From a checkpoint of a small transformer trained on Wikipedia.
Size: vocabulary 8078, 54.8M parameters.
Architecture: rotary positions, untied embeddings.
Training: a variant of Muon for these matrices, 1891M tokens, 7214 steps.
Each number is 128 + 24 x the weight over its row's rms, rounded and kept within 0 to 255. Layers, rows and columns count from 0. The size above them is the row's rms in percent of the matrix's.

# layer 3 MLP down (transposed), 2560x640, rms 0.0661, rows 2291-2328, columns 560-599
size [ 97 102 102 100  93  95 110 100  91 103 100 106 103  96  98  98  92 102 104  92  91  99 105  96  95  93 100 100  94 103 104  90  95  97  93  99  95  96]
[[113 129 162 131 135 155 112 110 109 135 115 150  91 125 158  71 144  98 161 153 127 131 162  98  69 129 142  85 117 121 138 113 137 119  96 138 111 126 151 122]
 [ 93 116 120  94 125 104  97  97 116 154 154 120  85  91 127 132  92  95 132 119 165 141 141 156 125 108 119 125 131 118 149 140 117 156 113  98 143 148 117 137]
 [143 130 127 127 115 114 120 169 125 137 149 158 130 134 136 131 105  79  95 149 127 141 129 115 128 114 143 136 150 128 101 174 105 147 147 136 126 117 155 123]
 [104 122 115 101 115 114 183  74 110 158 127 127 168 124 118 108 135 142 132 126 126 123 111 102 119 105 124 146 127 118 145 118 166 121 128 127 119  84 115 130]
 [129 113 145 137  98 140  98 135 153 133 122 109 140 150 135 102 156 110  90 137 147 152  96 155 121  97  97 174 114 144 184 104 169 107 145 153  47 141 114 110]
 [109 119 121 118 154 134 127 177 152 136 102 134 121 124 137 129 129 151 133 116 139 139 172 137  85 157 125 102 126  97 134 130  97 101 127 124 130 149 166 160]
 [138 125 108 160 171 127 130 154 155  99 142 126 139 116 153 128 105 108 158 151 163 148 109 117 112 114 114 128 103 113 170  87  87 139 156 104 141 123 165 113]
 [122 114 157 145 149 126 133 119 120  97 140 108 146 113 122 135 147 149 124 103 121  81 173 140 147 110 157 106 136 190 155 148 115 154 115 121 182 126 165 156]
 [138  83 113 119 148 137 146  87 119 160 154 121 133 118 148  96 118 105 110 145  84 109 157  69 120 149 147 126 121 120 161 127 149 119 103 146 134 123 125 138]
 [144 120 135 125 114 179 171 100 128 161 127 166 108 111  59 110  97  79 137 127 123 129 143 122 158 130 118 112 114 135 121 112 165 157 144  99 168 130 163 128]
 [149 158 130 129 122 116 150 132 160  92 145 168 135  90 129 155 141 108 162 144 176 116 147 106 150 143 130 111 150  98 183 164 115 122  97 137 112 151 139  95]
 [149 113 146 176  89 102 144 111 142 137 138 143 126 170 169 145 129 111  90 101 114 159 115 150 118 144 141 106 143 118  83 148 133 111 118 125 171 127 138 121]
 [132 119 133 102 138 160 122 140 142 109 132 131 127 120 102 166 187 109 116 102  74 139 110 149  98 121 108  85 175 150 144 134 161  98 148 107 144 121 137 133]
 [146  97  83 112 106 101 140 166 111 136 116 125 124  96 135 128 161  63 102 144 112 134  85 146 167 123 149 108 117 109 186 170 152 148 136 125 121 130 101  91]
 [123 134 122 100  80 142 130 147 153 103 156 121 122 111 101 138 107 125 146  91 118 142 144  84 138 167 110 130 149 139  98 140 114 129 152 127 114 161  79 105]
 [104 148 108 115 100  88 129 115 108 109 105 118 140 102 151 139 103 100 152 114 141 146 101 117 107 128 113 111  97 121 129 153 130 176 135  90 132 114 151 149]
 [ 97 160 100  98 102 125 112 100 161 124  98 106 159 114 152 128 128 105 116 116 120 137 157 127 140  78 163 125 153 140 120 130 109 117 145 162 151 116 142 128]
 [139 131 131 125 116  99 115 137 104 111 151  94 152 143 166 135 187 136 108 138 117 107  95 113  68 103 126 137 129  94 154 142 128 160 154 136 129 132 147 142]
 [139 137 157 119 141 118 157 121  82 124 131 103 115 151 130 146 106 150 129 124 112  94 130 115 157 132 116 122 173 123  91  91 172  87 141 110 122 149 150  79]
 [151 134 152 139 113 123 100 112 102  97 115 115  83 135  96 159 168 111 127 161  92 132  69 127 210  76 125 143 110 104 117 109 141 135 145 156 180 171 136 105]
 [ 91 129 104 151 179  85 159  88 125 118 124 133  98 135 150  84 149 123 145 143 184 126 120 162 149 144 104 124 117  94 140 133 134 157  98  98 144 101 135  92]
 [179 100 135 120  86 147 138 105 122 129  81 119 144 139 134 135 136 115 103 152 157 128  99  82 132 133 130 164 138  96 151 105 146 112 114  94 151  82  81 138]
 [142 101 148 122 121  97 153 129 134 159  82 163 126 126 164 122 116  98 131 112 100 132 127 125 158 129 140 145  96 140 115 153 132 124 121 120  82 158  95  97]
 [147 130 158  96 110 121 119 146 105 153 143 127 119 128 119 126 153 148 136 132 108 137 122 126 120 101 124 165 128 121 139 146 128 164 160  81 133 139 153  92]
 [148 117 144 108 175  77 127 112  94 115  85 128 164  95 159 135 144 158 125 140 144 124 116  97 106 146 102 116 152  91 123 120 156 192 119 118 156 108 110 122]
 [162 141 164 159  88  99 121  90 159 121 103 185 121  88 109 113 146 163 121 114 112 124 149 132 179 114 119 136  72 122 120 157 144 128 130 132 110  98 185 150]
 [135  94 127 116 130 143  97 142 125 110 140 125 168  88  92 121 117 131 130 104 169  80  84 102 152 135 106 140 167 130 148 108  83 177 106 131 154 113 124 129]
 [136 134 125 151 110 113 110 125  93  90 152 137  67 159 101 106  81 146 169 173 130 154 116 127 169 101  98 144 161 124 131 121 154 124  86 129 163 144 139 130]
 [108 156 101 105 116 111 137 115 146 129 150 120 122 145 150 154 109 157 161 138  90 135 108 136 110 163 116 129 155  81 125 178 130 112 127  95 190 155 109 123]
 [145  82 104 144 168 124 110 137 120  67 131 159 150 123 122 131 102 118 125 124 118 134 129 104  91 122 130 116 152 119 117 135 150 150  72 102 125 173  87  86]
 [151 155 127 106  60 139 155 132 106  62 101 154 146 123 112 124 117 118 173  98 141 147  87  95 104 100 167 133 121 138 161 145 110 141 112 124 107  82 174 132]
 [142 110 188  87 126  87 142 128 170 124 143 111 123 106  94  86 105 152  94 151 111 115 171 134 103  86 130 142 186 115 136 158 135 165 129 163 152 129 117 158]
 [127 111 121 116 127 132 141  68 105 120 127  83  88 123 130 155 121 154 113 134 169 113 139 164 134 134 109  88 138 161 108 125 117 165  96 189 146 111  83 133]
 [ 94 135 153  90 138  70 144 139 129 115 104 140 103  86 115 113 154 144 163 130 118  99 135 139 181 165 116 151 113 157 149 122 124 149 141 134 106 145 131 131]
 [117 126 105 133 106 157 131 124 136 126 126  85 128 141  96 115 129 117  79  96 147 103 146 101 109  98 102 162 157 110 122 156 108 110 159  69 167 105 171 116]
 [141 105  66 134  98  86 143 156 153  99  92 157 105  89 118  79 154 122 124 125 138 137 113 154  86 148 125 151 116 145  97 137 113 128 128 131 144 134 163 128]
 [170 125 142 132 159 127 127 143 132 157 130 159 119 101  98  98 161 111 114  99 103 115  99 139 136 160 137 111 147 166 143 127 155 122 113 130 131 106 102  86]
 [104  74 108 118 145 121 153  99  88 108 124 119 143 119 153 134 118 133 150 154 115 150 145 138 143 164  89 134 130 106 113 181 139 124 173  82 119 131 111 105]]
# layer 3 MLP up, 2560x640, rms 0.128, rows 2292-2329, columns 560-599
size [ 98 100  97  92  99 106 104  96 103  97 107 100  96  98 101  96 104 101  93  96  97  99 100  94  95  97  99  97 101 102  96  94  99 103 101 100  95  97]
[[131 174 178 116 143 121 123 139  78 134 159 156 164 145 138 132 104 146 114 114  97 135 138 112 127 133 101 137 126 129 137 173 143 108 123 169 111 129 115 161]
 [107 151 112 155 142 134 116 127 125 125 123  87 131 142  93 115  89 147 130 112 145 102 136 141 138 101 150 112 124 120 160 102 116  98  83 161 108 158 108 114]
 [130 126 105 129 146 115 125 127 117 106 123 143 106 120 101  96 128 145 112 124 126 105  75 121 124 123 130 112 108 108 124 120  81 148 111 131 129  93 195 129]
 [127 140  96 115 161 137 146  99 110 141 123 133  91 122  85 160 125 178 136 144 142 121 143 143 119 117 112 123 129 139  98 129  97 128 101 136 153 110 126 133]
 [146 138 169 153 146 105 157 106 153 136 176 119 113 124 126 115 131  98 128 129 133 176 135  98 156 135 101 130 142 140 175  89 111 171 104 113 105 136 116  99]
 [131 133 100 148 105 153 146 103 123 128 127 119 143 123 147  94 118 150 118 130 155  91  99 132 126 154  86 133 116  83  86 127 162  72 114 121 120 129 102 119]
 [123  97 125 104 110 125 123 127 130 122 152 115 106 137 131 198 149 132 168 170 138 148  92  88 107 124 123 140 143 124 120 127 144 163 155 127 113 102 100 134]
 [137 205 148 142 142 154 117 167 120 135 126 110 145 145 125 139 127 146 169 136 177 129 116 158 112 146 133 167 126 114  90 147 145 155 151 125 142 158 101  72]
 [108 157 119 140 155 122 136 143 155 106 123  80  84 113 145 121 115 167 111 159 125  96 128 125 100 127 137 177 134 147 146 100 132  76  67 122 111 129 101 115]
 [136 143 131  60 130 126 136 155 138 153 109 134 105 114 176 119 150 127 106 117 149 107 157 105 108 123 173  97 141 114  93 107 157 152 151 176 139 116 124 116]
 [ 96  94 150 129 125 158 136 143 122 161 132 136  81 122 151 144  90 124 153 131 102 105 136 154 110  56 133 167 114  74 108 162 123 152  87 103 149 140 142 150]
 [160 126  96 149 113 122 113 148 109  88  88 130  99 130 131 140 102 125  83 179 120 115 167 135 106 117 164 147 101  95 138 117 128  92 146 128 143 155 135 118]
 [124 150 156 123 141  96 137 135 154 133 137 136 156 188 107 120  94 151 125 122  99 130 182 132 124 117 154 178 107 173 111 104  70 124 131 144 112 165 149 137]
 [100 118 144 124 164 136 138 170 136 144 110 132 118 133 141 121 115  86 110 176 152 136 122 145 129 122 154 137  79  98 117  97 116 163 119 119 147 147 144 108]
 [108 139 144 185 118 141  74 129 131 151 146 154 110 144 122 179 140 149 133 159 156 107 104 145 114 122 145 128 117 134 117 146 123 133 134 131 112 137  84 148]
 [129 147 110 151 104 103  95 168 149 152 128 152 129 147 126 120 101 110 134 117 155 140 104 143  85 139 122 151 107 132 178 148 154 143 108 130 111 118 115 142]
 [132 124 153 112 122 140  60 133 125 109  96  95 112 105 134 105 122 129 105 127 113 159 117 115 134 138 145 119 125 121 136 103  92 131 113 136 153 118 131 120]
 [111 118 126 101 156 117 137 101 133 147 111 136 120 132 140 117 116 106 142 120 150 112 159 156 126 139 142 126 113 109 141 116 131 145 161 106 124 111 168 163]
 [139 140 126 125  95  72 153 145 100 133 122  94 128 102 141 135 107 148 170 155 115 133 137 125  87 106 125 124 100 101 205 159 163 140 125 127 108  81 151 166]
 [108 137 109 118  94 158 150 113 139  97 153 117 123 134 146 185 137 107 138  92 140 117 130 119 159 126 132 158 154  90 150 144 141 107 139  74 101 164 137 177]
 [138  99 156 100 152 143  97 107 157 134 138 115 114 126 160 105 129 144 168  92 101 129 136 191 158 102 110  78  87 148  90 125 147 130 103 134 150 101  88  97]
 [118 111  82 157 119  83 108 149 148 111 134 112 123 140 160 113 140 101 158  87 111  90 131 158  81 111 129 119 110 138 164 112 151 143 164 107 137 130 118 107]
 [133 138 103 110 131 134 131  98 140 130 102 181 105 107 143 155 106 137 155 101 125 146 126 120 128 146 126 113 157 113 103 112 138 113 115 118 102 119 121 102]
 [119 160  98 115  93 159 112 158 152 111 195 117 101 158 121 119 152  98 103 131 133 138 145 136 132 122 138 138  70 160 113 141 136 101 136 117  97 157 106 137]
 [129 162 133 140 146 127 139 133 111 158 146  93 121 151 149 181 144  67 110 161  94  91 155 135 107 113 138 146 137  92 143  92 144 118 139 114 144 162 110  88]
 [138 172 109 139 137 133 150 160 162 114 136 125 109 141 134 143 152 154  84 157 113 139 189 127 135  79 151 158  92 114 136 144 107 112 107 137 101 173 138 109]
 [ 91 140 101 127 113 114 109 132 131  85 167 129 158 127 163 106 152 143 120  99 120 144 145 132 153 129 125 112  93 108 163 133  92 156 125 157 137 166  95  98]
 [ 93 114 144 133 136 108 105 108 156 136 109 143  97  93 167  90 152 128 137 109 164 134 160 115 110 109 166 158 101 100 143  74 141 149 156 104  98 153 130 117]
 [116 105  92 124 117 146  77 117 106 145 116 118 112 150 152 126  91 143 153 147  87 123 113 117 151  99 109 114 148 156  87 125 130 123 117 146 132 121 143 108]
 [120 132 118 132 133 120 108 134 148 138 125 145  83 100 112 160 137 138 117 102 130  74 107 167 170 123 114 134 108 121 115 107 115 113 127 113 133 135 135 108]
 [100 140 119 152 108 123 104 126  95 151 104 146 121 197 193 167 194 117 159  93 131 141 106  78 173 152 171 110 111 142 106 110 128  80 111 100 123 105 151 115]
 [148 137 155 162 120 130 115 155 163 117 136 168 166 122 160  98 140 105 149 117  89 138 120  87 121 114 168 152 152 102  84 114 139  93 166 128 117 149 126 174]
 [176  91  48 139  85 162 149 121 128 149 170 109 136 174 114 137 117 127 140 129 116 176 114 127 104  96 166 116 146 104 113 109 157 138 132  87 126 123 129 122]
 [108 148 106 118 123 119 134 132 152  95 143 162 149  89 185 112 138 144 124 127 133 142 114 127 115 139 167  93 144 153 148 146 140 140  94 153  73 149 104 157]
 [109 120 110 142 156 176 107 107 106 160 149 148 125 103 156 153 124 117 135 110 122 144 128 117 149 152 130 134 129 144 142 117 143 161 105 114 124 147 116 140]
 [134 136 136 133 114 151 108 148 120 154 142 110 176 122 138 117 145 107 152 101  96 112 157 108 136  81 134 133 117 116 100 111 124  89 143 157 149 154 115 159]
 [150 158 169 132 113 148  99 145 166 148 120 122  97 143 150 123 114  74  96 127 131 157  98 105 138 102 123 100  87 163 134 115 134 153 106 155 126 136  98 149]
 [ 96 122 103 167 138 162 180  98 120 160 121 147 134 113 127 119 132 182 170  93 100 149 117 136 148 137 163 115 135 125 100 133 141 129 133 158 124 130 114 112]]